Each number is 128 + 32 x the weight over the matrix's rms, rounded and kept within 0 to 255. Layers, rows and columns count from 0. Numbers have three digits each.

# layer 6 MLP up, 2304x576, rms 0.0303, rows 859-954, columns 288-359
111087079141100172094191122134045100145110135117159147180169169103127174094113123145152139136190136131110126140114103086126076140062072140145134143195175116154154180118128065117184100085090100151112088146160106101134
169150137142073139140113087061166096124137082089135139086176131146146156111120088111049119137130096095154137166109092092103129161143109145111149102142123162134146071114141167112148113124064097148149150046081203151116
131176122170092079161097094166131115138137178168105162123094164161115106197140142108112127137162125124131133148126183143134125098142136140065110082148092120208155053155183100137080158134174125145165133102094152123100
112085048183147116123104079136150095124181060177152077124108146081144154134145136144137137153157115108124098140104096111102162091127114113146092151115139144089112105150155115150089106149145085142121107106175129136110
129144153124174057139143162116115103163035112111088104130146130129155155100144033148120129226140159125135092154102152102159108063102145125151122119114206124147160157130127069184096159105113058105120121193096103204122
090133117175168106176092065154178106129128129136165078162141178190159123119099124106172167189171101116106120086159124154125146118130111138167103140118114108162092032150088122148093140079119144090123153143079097181031
122125170141124105148157174135159118135089114154139100105153158179151140092179129133205077129151156118094085129110129186167094118138130173099143070007129174155115124202160114095113115127114109113108080158119152118094
087108123129181148093154145149096138086102143142117097193126125165120130115141120184146137154122114132071097201097076132120136127144087102167157131105175112119132080134062120085106161104124094143085128117087112098059
163126138151199152103158119142153124128087122130112062089152170150112100098115118202136113127170133111162104072175198150060097124156134117164125110099155158168143078131109087125098106108138149174111161124049176101069
125116173132165092126093096126138090124137149142170103153129123136153205128124093140111195110092169064104070124066165142112179102173134138095170114094172152135136117128103129149112185097123155062145159075151156147110
147151111141140155091104141107103129177118100143121096091124130168140122127175149163129126135192108004124109061099147111120123131194123128118128077073144130125089117142118097078104096176154083151109103130155136167081
165152098164095137117152099099121119118145112088125111139155183114095155126132121095074139136126144119178206051130151118165122130159074134124138098125123123116115077105170146119123127067119115170140148130071142132179
130125094167120124142161136166089088148115156143165129097121145144138133103178087161067108179148164097084190093137087135153114115133148131111085092116126154156164108145114096111067153157151129184163079103130065110106
123096057146176135136139173172074124157119083084104125082143157143127135119074144136115100123160133053148152108147159157173085113112161114081183139099070114128108102175143106121192130109121117125160116133100166122074
099108090133151192119048105129126137165092173130140131184106104150157182109182125073128169126114147183121091111141139157119065192160132182164132122141103098181155195162114173138092155158105110147146132116103125125057
136163134140109099104125153178145114129141147118088124116096167076099150181143134191174127102122205203115130104069162132156127135144134104151145089102040083141123060160131096098150111212047098129134149115077153117150
151151149115118127115085119141082117140108155153175073089147131145180150127129090140163127085106136137120124123107143154094136142153108107176145197062155145147132128111162136137055156115144160129137167176111141163130
153154122123177073150069134094149112109153127136126108107181171138117137132145117157116125117116162104120177137106157125127132161180119169125147112166147154141114067174119058135087124156110156121099110112137175165090
138103101121133136077183137096114154150099121080121113102157110131159143166147098158130120139105148120089138141086143125139145171161133124128114096076100093103113145162163157143093072137103130146092154122134119196177
154077119103098133086060083197072138095112167113113153145107097107135103120122168112121123150185099103128103084148150110119163190141073067124126122149189176144166149144132091131139131161121122079122181158203141094055
083101152172107092115115189118140057165140152087134072176140187166135126126115158118102115146148154076164102138059099116129143151211177102142143106085149145109095064108132115147179110146076117130105138157126136134120
111055131177125122099159152112081178138157161178146094120129134157188159149097157145133135161100134103199125138121122070140070169116114053156144077084164032182050096139164093117147141097123089076068104129090180181169
122195094140129123108174106132159101101097115185124121181076170116164159133172122133184144226116163218114112105133114129086217102113161093153117090153149152148127115083141114178104169176157160124096096163121105069116
083154128108110124114129136140116100090107181157123035116109191159159140115104075076105112127144154172190175122184152088137095114132156103131186179123149117142076176099185157121106112151176116130158118163088113132129
129125122118143110126079135121159156083098167136199121143187087109126127104113119071179201130105127152128106114131150142091132127090128114171133069128136114166125112113120144126123206108140107105122138110053063132131
103103145087181104129113138119094148151125148178155144156132161161169152154128103117132145129134152114120200119141100170122097106143095108076103153073125164162104079151155090097154182097130087185142143166103172127061
099138136150154086143087108178135120151128138147127119104176083098088103103100136145116154132110167112163200138095119135134147101117098146169167130120151123138156079124105151143141108120147146082113144143091072126125
125082106168137107106112151130102129116061143153145152164151101143121148178083139119124119144095123121154129171158123076122172107123140111114100066108128099155185105151201144136147112113074120150157096135104169114092
124122094135080135101151124174146155164121179151164142152126118083112134123077155093162143234152114166137163107116125086156151117153115000138083166090187097129154139120118117113149197106151065170173117166136154150137
097143114125115094122126164155134161131129157149075170126145158109096099106154113134152179108135081059164116111082151136128174138124179133117138142075136086130082113102123094192096139098158133143173141118013170096109
094145140119135145096164147131141180111070186123100136163103149137149118132111165124171105159177118073146204118110166139107102087183067095109107136117087056118053180176122106075089115150166166161196088151156129128115
133043147111050103137171125130164052119111153099084061116121127143099184118154151125114121190120126111126143119158167110099138136147110102132075134118097158113103105116171112153125103093110134110137161116160142137145
134153109155160104143067093172100092121098110085127147118121134106174107166146060103154106160183143121138119101111108109143118162098152133181186149144075130203113128149060089083094135128133140155103138180127143100093
102156065075124120142145110149085083120139132119180062193147152211143150143139087095191164181113157063180120123108119028119108087103122105104152102157165087109122100053145094149103110190036090075128150129095131116123
104112115131162064165130191117147177163170110193141093144146131103153153161185072118096112096195158062138130152131131146125184132126154149108124123129104173074123107151152160050136152135065106098114103151095147124119
044166113166074114126150109159111127189095143095137097091186093100106138101140148098166162149108122170136189179138098125107100149146091056150114114158106108137069159166133097144100121133131141138092101163118163107144
135098077166106097142133151064176164132147090182181061122089123121122172116124088118160068144131114120124153120126158125125085149165168094087164152154180103163081186154084162069162103088141097135138122117129127102094
178099107132094139117133103114139070168089072114096136152105181165131138114105122085120171166130108091135176079102136116179150149114128134136113091077161169091144108118137147145180131101152114147101124094116147096111
076108120106202066065091124146104141207178150143151124157117136186092130144138123168117205161152148156134125087082125177155107119137179087109108156119151099146198136165064044138092070153146140182111148094083134148074
153098080095086134082085137149109116170105140159104087109181119136153129115124174140135123139153077128105169140105148099133152180123127088114091181108125123058169136122131185119162146092090125177121145179130119127145
141238168112113140110100167118147125076153135183183059111062148054117089086192087121128102117132119108138110048138188119110116118089205128151140162117134123115151065107151140063151146182151149102173178121124206105137
102151113121138136088127179155187109131116142101134152123165168213156110052080080108133091171116154123114123134119073043128179063125158151129085119134119162110133111118136141142137140133145147172129120129126082100151
124126140176098070135139095093155098172143099178107128062113120192150156175194095118137217104130145073109173098095091142096146136160160117170121111077080110154140112143182139120091141123119131112213175000152116161070
134119118123099120097163189145165084132111122071184077116076205122145189128134125125100147188107149155134133106089165132115180154203195098106106130106131134130121143087160131106114125118150105138151080148108066065148
137161162095159107089099115115059144150131187169103125107162134157179156108140103151088116106127114103188087139127160182108156114063122122078111125135064138162173123130136109110125106187155109151111115084126117165125
110072148120077113172103118089103081111152034143162091087089138187194124094141139131149124207178103139105115146071145117162141131137146075149095163147091122141127093110134126107157118130095068066129184064077105181113
113183123105171131122127149125156163123142118078138140130157174131143143148115078104179172135098083131152155097161125133134111127120119071097156130159135095127158110159155065129090158104176093154081130107093146092113
132105081120073132148143165138125070161146150209125139170156151033106145074149126137092148162080114130113112102102127068085134142125075141134145141128156145162129094099133113123143149154107142137148119066068127126104
131128160138136144110108106128164139147134141188133153113108111180131098099148127091113122125163112121126112113155107075055100153135062126140118146134091117124160138155119111160145169166139149217154148059149169163122
078108108163130121168135131146110140131133133098126087062103100099147098108162104108177095147155128133140146127101110168158087181070085115099039120125162107201152112199091115183100117130171160146220087160155133139056
151139107109135107106116127091147093110170131106145158116100143131147150157158074124103118135167157055120194135147116143140134161111142100099135171140157138154129132147159115135120170114100137151176131095175184084105
104066110108113095093126122102105089175085132115112061126142126139189173093161088124116159155145156099189127142068079069139174120147124111188033091111173105135121111132160135115103108138175165121183202177117157125111
169120145099180112166130157100094133131132123114104117149130171135183183110099098147123093116157085130108144131115154109105064159165136091084105109139132102117153114080132104070127155105143139110171079145091194082096
139092136077127011108067222186105091114147187062104127112069136090183134180150097068108164164131121141158143124136118135077157120151120072078128111024126090173143035186166120089117163136129123189149118153075125107093
115109092166143176095141117148113087176120109100145107120129099109131125156142087132055174162120099135165102088150147078132080129095119106168161091154126122141141164180138110083159100064109138133142151137177097119104
119107113173070143079089138123156101131106073128115142108105111109138098149098161114105083144122128106070123105083176098113160136149139048089066138141148150124129097049196131140119111178149093147155163060151224098193
143139119128071125154134117153094119168119115125136095128105153165154130117109074182185147157139125128093156099107097137193121072143084153133099138088156087114117137131090137132133152152168149112180120144161139180082
144135099108145104077103146115086108140090058183050101079136103138168150151148076095180139190111158112112135105151117152076146130142152139111128080096224095120213120137173091162059170141166127160116176129126137093117
057088117136116143134098188165113132120138109213198122092130129121159106093136091169172116099118117126146132134123142145092122101157113153154133141132085086178109085075158112127154145163117160113097126121139178183088
136107094184107143120103170098073099118150086108176117162117175087145096171132144160115122112121133123148130125136065077144127158187074124156072130107193198148124096122126143092063147086122086087170143088076137170131
147113125100109191140102153148147125143111150185108074059150162096163116107135150149097115106110122115175159097130218198083121151131174166151119109130098063116144136148120123138146139139156070107128175097089132132129
101104043121140151103023143180092173146106124092110134166153153125136113122107127142092122156137080097182131085051114156067126128113110107146151161120111147110107129123160138130162199103100149112109160149153118069149
055175140159169074107082125105133150148185130155106103144132133089160148143134116134067123089144151174133156087104129136143108124163156048121064118154125122109075097189123051130186113163138150166100171194138112107076
086139149108189141136135170122135084075070148084104173151158149105138135111113095141165064133117180115119118139102107163113101117165162132128162109146208101165090109214192080186181147131117159128105127108093140125144
119171169180121060180068079126150151085118170103098128129168116099147108143166139137173080178187087052140200130165071093136132129164115083125098129127136146184147093165114110130124158138101131144086172159162108157107
171147116181099103065132103125094159071015108206078104137082159095168161155180123106128185206089126178146107074122102077119117103124175031178100149122191094143119152120161123185120082163116111132126123200116137165165
102156108105126117131144102126161156160085195114123136146157120164094086142088073124116109146146144151149158108115108136144078116065098082157141141086096062145126136161148101163163122154133168160183140154163073123109
123145125151180144166141125100124106125159103189138160109087139176158145153119100142138157163146113139128148075096113161126096164060132158094121128136069125112115072140192130151167144123133139141255111102084181203145
151115168108131086136088118158104115098134201155082174124136093104132123140146117085101116200181135156115113113137142163113072123113135094115052125062150097147091135120143088139102136108131079156137124114141162112114
114137155115093075157133094156135119110118158108094116177166113098143121099141051103124127122138158165149161141145059131118098135100109132151123092118096099154111141106129157129133104155115132163127075142118063091090
121131155157126179116126128128096113108142166144138132135202165138175141151047131108221101146171120086137151182135171125148151142148104146088120164067181154105084091117162110159123170099117126179065099068162099121063
072048128081098127115101187106111120158131136171116141101150163170159133109084157085167083179111182117126104133079172165111137115100154109145136118078184130132108125114117115119132132168137159061120114062123108060107
129105118131084125112127122127132093119128077139132138099179134147140159150126132121202141161174118143121137150136158109149112148173112157123156065110111117142155162145110120098103165105098098166131152209047135093117
043107144104148122115163149094111093140121186160182119082197147191188166139085112091067087137157136092179196161066043151094152101172133090126137166123183117143096034116118132140124066145103119139157152100142166162098
151147138149071041104141155164073101118132114162040137119132108115143157213078064101084155143096146030162163161155067113135111121084160082070082128115126094114141081148119142091144134148096062135182048100110172109125
098073168143183137119101161078140172128090125110119151123197124119170152160070143078112055123203162108172072143103178131094193154149096095110092149140099156159117097158196090146147130123106122132116151108136170142034
101130130139080134097124126170111143129053130161130098098184121138128106138160076103096072202122101185161142089137102079093158102135159130115112082097166122101072066159170087124169189186128101144115093112111150111109
108130142168155116161101126195090135148127126105146157153101155114145118097139113096118138081103130105136146078115109103139141129111148162111111120065121131142135155074120172180104174143103107138152145106156144134123
124135109127123082130154101140155146157111097132165131092108203138173169105140098145127132107169103149091168163147075112069138079167129086160144132130089147153161122134120119083138093078116084089138132129106075110110
117140106140171110038090102099109151149120139169172100153147122140115160128102115126138125099134194096121140165149129122143154092125139122160084144082108148046149134138126123140135149074097119134097177162128174126144
104083087143131124105120097119096147149127080155157109111175168122139185166115116096085160169186108139157175103067103109117115161119102114196044139121145137111128120146078126135112204100176148141133159148057100169158
105104140102085116150050127119138147132132100139135077108191148165138146106151074103072157179096105152109185091112147084141074124168104136118154131118179086112119121107100100130073164053061093089175159144093122160180
106158119130115103124101173064099131163079168135146136146098161103160155131096168105108140174119159108149143123129114124097158084146061058192080114132021099089116092142154109103129142120107095120139114160050069140119
142136091096101148142128124167131151151093127151149064126126170169150107110106105135203147157236138090170170115123122137088111168183101149102074135146098127198113137170101116157163168178124081147130172100097126131117
094070154155138080131142088163155068149100085099168090091120166076124075148142086158143139159148155145131107134112117168141117117082102091093112172105152144116127103102127102067131145093077061100139121102158107147106
157142133168143155112075107067109143105124174179162085115127210146142130112226137074104122137116154098154159116133122141140204022120129081130120110054168068162144087133114103138152124117118120147166123175150115110156
118118101060175136093076123083105147143108105115109049126155161152163124150107102122152175161130122076171150113093170119117098086106153087165123138124149095090118061121160115081102141116104173167083119135102182088115
102149104141120172134092098044108100130139144158120106102185156085160176129181068129129126150180126100135165105106141120158113109107043148164111143157157153131125110088107104103123099159079164166146106140118144057144
099063118137076142107115107133122129125073103139184028152121154098136126172159108136090156185084167123171156156117113090156091091154113139135118108165122095156106118110113117138131106088140169147116210102118099128044
160061148097098105187039151204109082167162156152104132168150130093079110126135093120072132107140191167140188100171174130093086093135107111097134140132094087178099053122075154096144163121034126138168168128124151113113
092085108162115152120094144137134137118185116148162071123131140081157110237131160100098122099149118079116108129139140129124172136077126138155110147128090087136135118114078124216085208169134109150105123140149095137117
087135115101138085072075143070149090117101135130175136129144158177179116123185151093055128123136133183119156108187139142155201168101088111121142106176143098115096136135174131104137146172124152139118119101109147161118
133149117107136186140075140088085186039132137122231106139188176102151130077180110154127178127087066062149114135103125115137117178058130152105137087154198136061129150150132126140102146099087107103151162093162169072146
124140160144106108122172109125120126094106113100120127138126077087144103098212095087168141203116093089107125109180148130068162137167167155063140083160157134163145094133134121151150061152142126208163078036103169129170
076177075173106103110036144079185126158145123088119143122189142146144188116114138134126140102148152101093152130119150132165128117178079062074173219142140123151051120135139164126147100129103093136121140134078148113134
133092140138154121160133183154122131161084148156110102116117124150143089158173160131123156130130159037115133104052168142067182085144110111123113084088126096116141097076132146146181130123149164142142163080132130126094
# layer 6 MLP down (transposed), 2304x576, rms 0.0176, rows 859-954, columns 288-359
123102172120145084151135127092132168125098182137126142075146128123131124116114128192145109134113185121165121145177110119149077126136161158116097124143083127132107135101123159116178144055052182117131089135095115138126
073085177111156069078181145112084111133133107165091132119088122200055149124149101113134088112174103159172140161122146164140096142147132142093172170177123109096118097167047168103131076150132136163124123163121128085077
104094122098110167160111157152109115098176176135121184071164122138158109112127128116092117184075096168139102114147138084143159150137165192140090095183084125084134151117117086105133145125147211112095134153127162119074
168081137120142128143105178120148088176180106149106150122125103168120194132091164117132192124167147118146116109186145106148115158071124125109127126107131183176139210153089081094138122142160149102137133122132118144139
116131210128142132080164095098067134199087111125117170100118093180116137093119173169167135113110146144152196116134141093158094142097151117114100077182030124176132165118077157086133176173062174087168125086139074094110
120135124125090165154136132124108170174115141127122119087141103125119138123124116151120104107097108129056119171129112158157090124157151083117163132163084141132168161088156113119107052113161144113121094117094160130110
210129151161168088186112134115147163174176152105134122127123112182159047142179111152100149079126136175088130158113096118107120140041092108111102132069169156147066118129051112154116107122095125141089108140091097130152
130126179079137147150137144107120125110142099106133114179101174152095162160139128100109115149136118136142126169128147105102112150134117119098151106135091132105124167110098119080148140137155150118128151087153054094131
131115081110096173119128180159120133146125164082172099159140152085126131130118131164110072116114170209154182116134126163167114060147101179094150175050125152144112198090098142124088113166136153117174174158154134177172
122144106102118196162125115128136136137171103150127174099118144161120115135150184095120084123116080120108155119167072156127110140148091154177110147118094091115214196123136146148112141095137106133126108149162116112141
110144089146098160145144185092110110092115167131142143170128077109118112165158100120119105145133130122113087167174146139084106120141126124175124136153078146166080157118077146131121104068156095137088149166129159137169
169078147131160164110032149083177076173124079211097153115160136141147104142106128140126076100165092147170059166207127143088173092181155126118228122136154094087140125159083106161169193152117142108083114070178111118135
132130109120114185115136126087192124139116134098090109117103176071140123084105148164116133049067116109119117138091165145134119210170155155140085161155161188070120188118121174161150129094137140123115156135071146154107
079157150089127108152134096132100149109129137126083109100131125049110102180157150138206111113118132133148076134105137141140137140171132171137097124110151135088168130153132159097099167087149129130178148148067109094139
128116107186136136146157127155122149141092172149081104085170025116142099099055115109133100102133161177181084108134114181117174126148170123138143136069087163165152103173035124128158091103134139159148109097183097126123
104209176122118171140126195160143104079100143185141142067099146084132140121157101146112143111190133125131160130142163096109084133123128136160158078100110113201078077084112131131128159155108078134124157116158126121119
071085118148121141125144113094122143089124137135080134153113147140154186140170126119132117140113086164126121108148136097100113090055104088161136141149116096127103110107115147116161112126138148159116142040084133153124
098187158130115151159183107135110134105145142154094181101113060107122119134113123130131093158106113115126081071164140150158134102124121135125073110151063114122174096127058186085110105095146110116170137134136121116095
113124141132098127140081112155055102135150131070125133093182034141130149123127179147149085106127091093137120142154135142132130106152141115132122135153154121141144096115111221190133167109088130133112133123151119077126
183098123100135177133129110074128143100127081180099106162090170154208133125114139132141112145061156144112148152148162115176129106101087118163156111133110136115165167095148149143102115079158125139142079124108114159144
183053135104132163129125148191188155074153081082150160133144133145101121139117138089122134133086089152131142103168197132139106130163120124043160130105083143157210124122099125091137153138141106099119121150191104097141
138084030107118090052045150111072179135153110137158090113102181159192097087110221106094170142185124069074165138172153124111133101074107057080137107173157137172091106150122108161164110126106082082121143091119208125174
140119173079130140120109121134102123151124126132119115094134151149120163096069078152123116144115148124139107149167141201087084152095142127155149166093189109112089132189157172087122160110097117104135097112133126241126
169152111139100103143077158155133149138160126152152119092152107125129154078116149114061084133109158114091134193160148131101128110061107210174154135114126121073154108154145170140151107197153107135152163066109166106067
123112157115114141113106153134114133048147144133160130107173107083143140163088120121108136106060097077107155113121175177088118086183129167119143095138120092183123152098153099154145159094102156148138099115103149078108
168108089127130182087160157117147137160126141169146125063126137145103139088131135113079076169068141095160128126142117108106119153192211085166153146111140134138111081172096104102085099119119141170082121166191129036128
221084123124111142115155122130138155079120120100130140133125177078129130151134133150121094136160112118117113112130178147172139145130124089094159129123090136140112137124110132148169099064178113162100139179139095142168
098117122138119164139150116097131173090146109105066112120115139141138151124145151142119157092183110148087121122172117144096126129109147167160157144141118182098132135146101101154130181165157080169188120127161124163150
166103142081109105126150121080104119214183144110136145177123156197135143077159185092121129065132110146155094123104126097142134152170063068077140173168141150114118174150122188120132150120067142141130126105121130098092
111112163194052117162123126144092095143168094146138121141129088129104176157141144195167058112130103169124122136178128120151152181211105110088117098145089105088126100095110179062162117113102131164101140078158116160145
112177130156097142184180211131119151140129163127144106145130121103114144119162102148165133114097104113117064126127116152100089122181177125102113154153111111165113123084093193144182148141110139110131167128177178166100
139182167123125088094129132107105136183070139207125105100138140133139159125111105150135087117160134125155148167132155111158127115206190156092117095134103147137142203137116105117144134131126152193124181140178081080108
101055083077049158085127093098128151149109122150112130094177147113161183150120129142132145152120098158090120169161153149109124152112096116119202115077103132092125104080130154161186164114194113188088176121119122108210
156123077114107116164111100121154177135108172040097133138111072118119158119123145131101120142137095107089161103155159231138107127120087176123119153127090128124164130161153185135134127112150153104160136122143136184129
156038225114094133033138102167141089193056138083147070115114134124130111097150175078100120197178132183194117121139071123153146063110108109081098064105075072186140152083115114143062093207074079121133075139126127106093
054121150145219151079160113135135108140123204130078141133131159078099068159120129119095074081100146150119130068136212183144100143133179114196150093164143118121113174118116128136073173162089192155129131108168131146121
160097167113113109112127138109151139186193139171137098073107129122110141144112139142170150094113150140122135148134197101154128162142125182115101144102109090156119156146091128095102154107179155183104160155135103118123
154128126138098076123160128118115081102118125142156120154091121190141200117092184100154092146164136083133148088070132108115146177179139120120176138158127109135144187106101114106105117136127104073068175109173071150136
108124187135109110119153111087084122116135108101167085168088163193147151152142148148152086090090101062139121156060155110127122123125174079135121100108093126144128104131091152142118132049091092112167165067088108134072
163075108165093124122138169139106095093141140160122164138122137169167128133136093129143126136109112126116139128101171151134098120112134105158193105110143157136161148158154095079148148094170094130140165151132100135134
108076117114122110104187039106040096099084154144158111093129160128144165107122120156109116158119158121182126074116186104135099168190108165162126133082107111140132133066139111151171167142143068201121075138144105105062
129152110037136170159158137133152121140116152097115125088118154086144146127133115131108104116147144117101157128185118137140228119107113157136115124113073177131125138184130134164158153135123147116152127169106152189163
097077116149112101166197103183132161151179123072164089121169067101102118055118123114151118104117171122111130161066163184204121188144177138112173107119168091105165171042135122118156084110168143134105092121116115103114
102133136144117103062207095180136086117198159140106103106088095065119028089164167106125123112120057125127095109127145118079099077086126145140117064157150148100164134154105101187186189082193093116055194191153104098128
069090191056173108146106158119034139117151188115104183153216124109096132106110133181085090139119146078109123228170116185175129085192127149116086088158158122100162144149150147160117137148101195090115108152126116136165
143118161130119110162105168168059127135123178138085161112193071096110125109136170076062090140105166097132104076139084159112121129157120149136181186110149099128116150105157121168121076135158159191071115164144100097079
106126130163132083091082135151138087179104118164095141124092134138197150137167139145120167124112123121151125128108098074140139110106132126182124117142128108117098103134163153109050199122136085145177103038140147105198
159153061106163167126137102130105151144068163100104133150131054131144109147133129122092044128143123163071085154096101149132138113088115082182127143034159147136124187170103109147131073144145071091142155113138186206156
130158126150154089133072099102147139123204101137112087104128142149148133163110130189192140108103126174148106127121088126158102166111118131163119163126117113115118123142076103103137175123109091103123137147131134164123
141086171126083161091190156151115162163083193074146149115145084140131120116157124111103114130164108126136119076089083142143168163132117120129179196084134237118126152150119177104146158075110089136115134169115112136198
130175153123130125229135137188108141105100144097101151110117118131097146085174123160154154143093125183148161039123135090118138110108143107120125161120123126117120093078154122113113096128176138179154132072150098154176
108072130068117123118089121047104115177144115158108096114122114120152178146136108115111155140152170123129136152135062096151110089116149120151079139146104103151118168123150059116160111139120147126139175104096167163189
148086123091086127126166184193136118080117103196091122122105124108155107061099143124086038111126158157152177157123123088126120114117143163167163108096112186118216162082107116117172163114102091093110100188135109121132
081148187144132084087200110157081093096074098132118153121108104065141073108135108074077158118155106098121202172206162130120180129097162122138098114150085137191168046184100120168089112163104112128095098077151138088137
146135174123042141098133132162079092115136075149136124087132115116142088131183114103149098101136093114113078160166156147117150104161120136116169152159177110121125135120093141128146159114140098120087183131153149119088
108106202151076168166135134158092163147104039152150142119109098095117180072135114092137154121132097081175131121124130145116027099152175093071167076093081145163155176099104106101128051102162204098133085152131139143057
124121065209125092071089173133152100132135141166080148043124160147114113099133125062074078176125143123164116082091120148104099139165117103152153103170141151175113154136096142133206110095108096095114137084132118086195
102075094107089012144116093138152144159169161136149103106138115178128148113120161156159110145143137170139163077139149099161170152103147102149149134173088147134145145109151149099144090177155147144080084112072101137133
203164122105153100129130120179143137097110120129122142122162121149107120101055129093117129152135084122158105128148137116120124147111117106119185103138158146069130092153112131108142072160165120098085160140123116163113
128091106106148146157179140152135181150140146130158151205078098118139106172167182097037127189149106143166143151130112151140108168064160101165133127146096094154126138123161141064123143120089091097098085106191019131103
077096112052111122079073089124152122086230114135146141092154154184137122114122160155085141136114108110148171146106094155087120162171138174143161088136117148137132120128133172098127153103133119166159152136083099103120
117106101140135123132131157152138145167161107132139094112134088094115110151114140158116105158154163100128127173188155133099088114211173105138119103144109167120142087136100102148108154051173132136142143112125117088145
142131112104101130132142114142102119129078121168126111121123115104112130134118131126186117068101136129182126133131142127118151187141130142142149094150124155132126150149091153102121108110115129121116132156141149121123
133150116089112106127129140127080155081161112151144100045151134123168165093194141134098112136151068120133131125161117108149141124110148130189162163137099149140072035135109140141167095144151068152123198160143100200135
130103119133077133110189172173168125126145112172176105110130163086100127136162091154092119154156120136129113091084113099096061142135108122138121131094046156073172099088129134147155062119167129141181176095081172162158
141110123131126126153158065148118187132116140121161118133150098112143152106064110102152138160109132117142105207118102162139152104188104095112081086131149138107097099100127158122124073148101137143152162170137157165104
130127104179106114154068166144098092060107097133136129154129130119109166106151133165146149111116143139098067170131131136101178113167140144077156138184123148125113197096151115086107080092155153116123145166126079120061
147086148132159155154120136106107103147111124105133163123177115157146152150125141108160083108107184112139119080096178178115132124214159095154144163190107095128156108084098124068126118107107123140039124177112136092121
164136149128087155130123121134131148112125117142103198131147166111147129159144155102108100110122185109050134127106138149116124060117133111154093062142122165091123187114153109092099142118088151152105145155149125096177
110141121092087156118101114101103125106171123079184131124095184106130162139152139139123146135102195113105174130096197069113206146189128069113157112120193096122134107102125129124194128104146096143124160101160138133107
224127172201076149133163104154084186195123181067113161143141094035155108131086134119185109169155129196106107104105112117147105083127095100091089106126160104113122057156098097116190141105140119122109112097130144116165
161118158170116103085205142157193089187170133158119056155161087145126152128130118118146114119174113126163120156160148114150143105094141121159124139067117082203089082081154072165075196150138112138127126137145065157139
163149127137131125137136099123129139149141134151123128135129140144097118208091139124088109123139157128131116150107171130103100159174121160082122121132104128169138110099124099141097144165171143112138165139160087096181
197103136068044115162125142126111135047150163158095062080153213138119104152124126169128123115102085143100117119131195100104136160151075163119173135143093138071080150151059150148139140158196191123134167094135072150132
125141181109123113057160105131142164132136127083153153112139176147141127110103167113166115150149109150128116163161175118099154161116174159122058128103093152143191091071159150173074127116094157141115149178151110155113
151124084167052171141160157146103108165149110123110117139111061142088110095147132123149104107147160131148196139168099152173065164166125187098114122169135195125161129113135128076113122067127098106133154156095088173084
150080154134121112122181153149092156123156122091143122146117040092104149122159151164082128153162126094136120101103117140159090100179084132108145150110097149113135154117076153137180105101162084125152143078122115157105
134099147061112098116134119122121112131095100190095158140096058180115150102155092145144180105066128142093122112162185140138069161132116101178074044143135152080176080143069047177152169084096136110167148115077171129155
156111134153132078171110160202136137123117117207119101096183169158212160042163164167129108094183086199115137104161116143121134144159157074122136136089173112182156096139099104091162073124123120079116133182199135106145
216139125137151167134168126110118121151145075116094111151175132128163119093077110083124108067130067136165119093114141170079130132107080148120175163127120175113149058120104142128172102052117158168078146147159102131081
156079146074080107130147106122064116120105075104136114138149106170146108203183105050129118123152105108153149116133191128101147127200174139060132145057128047154104115134125144131094150097081138093135108085131162068178
185097140150062143074120115132099106076164142122173126155187144165196076114141110138123119129122155139112130111073156154150134150153142164203180152128192185145139103112136143165187166097125150211077107069085115162052
145114102083137138133114138176125123136197142111155149166117160156100163082094127151112136158158158143139115156184136098106132126094114144142129114104152185118134113129079157099133144170144061155095134095113088129116
115117102150144170109116094098133140154100170154117131146148116177104101119088106179080115086118144154114092164205115124153108146178094078168136124143110141170069092109134092085160134202154125148164131156136149137085
094160120160144146166158129140141117145091125153139162141088115051108133029106126093115104096147077084156133071122130149077159143122176213154156088075144143189128069121127141132155129137078177218165113115133166136144
122140154145099141161145143060128131098130092123196115096156157094105145178106141108127166118115131155061124128127124102093119190105132169137177099083086127139094147147143111111084159148168108112109138098104077110203
143154116065126109154108104136113070076165171110150082129125115066113096110124101109148123100200164150183138105139130161114097155151143141181222143086118115072077177125127097091071191168090121127096160117224068118139
102152132133131176100167086136096097123121116102116167085132113126130133128123143108103106151144115119229084072134114112087138119127104109091093132112071161159103167108093136066124150092114124141086136124163147071166
160136153117107122148119108089087128128115109123128151154108080128151161071125095109110106123145169132105130098163159172084139087155121192116159149127130121153137162133136109151105096128134130149124104101126143144124
181153123076146102173194132122114166067149128090234168095165140140160174143110110060181089078039131111081133104074113155138149168106118073153103114092116121167122113139143112114086193088148132099131141126094095131165
163183137131118074145145128109161121064146159146147159107186145140110062083217135099135069156107129163154165146152166075167046138223147114089166153095080104110172050143147101136230109144104098114110083072084159178110
140132114125129142176124149125120026245149169166126158122143163149143156090095126166110076207145140163183099149205073092183094171161140146139142133049065132120127165101106111137129203115097130119134063125129142098099
149120220123083069160197105175139118154102164112130169178215147125130185045118109154176108096207152158131095094150121127127153142138117172165179188078125082168092035188086125084182176102137092128138077112106157085042
091108123154110134100149142139131127133132142070156143117093123105087151160113152121092168180163120165086137177173121079129120167139106096121183078111131140127130116189128165123089110135058138172125111120126129105048
159114145106144150093159072105136096150110133125170140157085093114060127123121145128162144111119120109104102135147114132135120129126156187118084089047099125122188118122129142124132123066154153072128126075151135113113
128100113110142121088161106152158138083108111129085120105170106153088135105115108114101117105078155151169118130096133127124070087130132145113135150112145125133109151125160149104160130102139108120158123129163103122127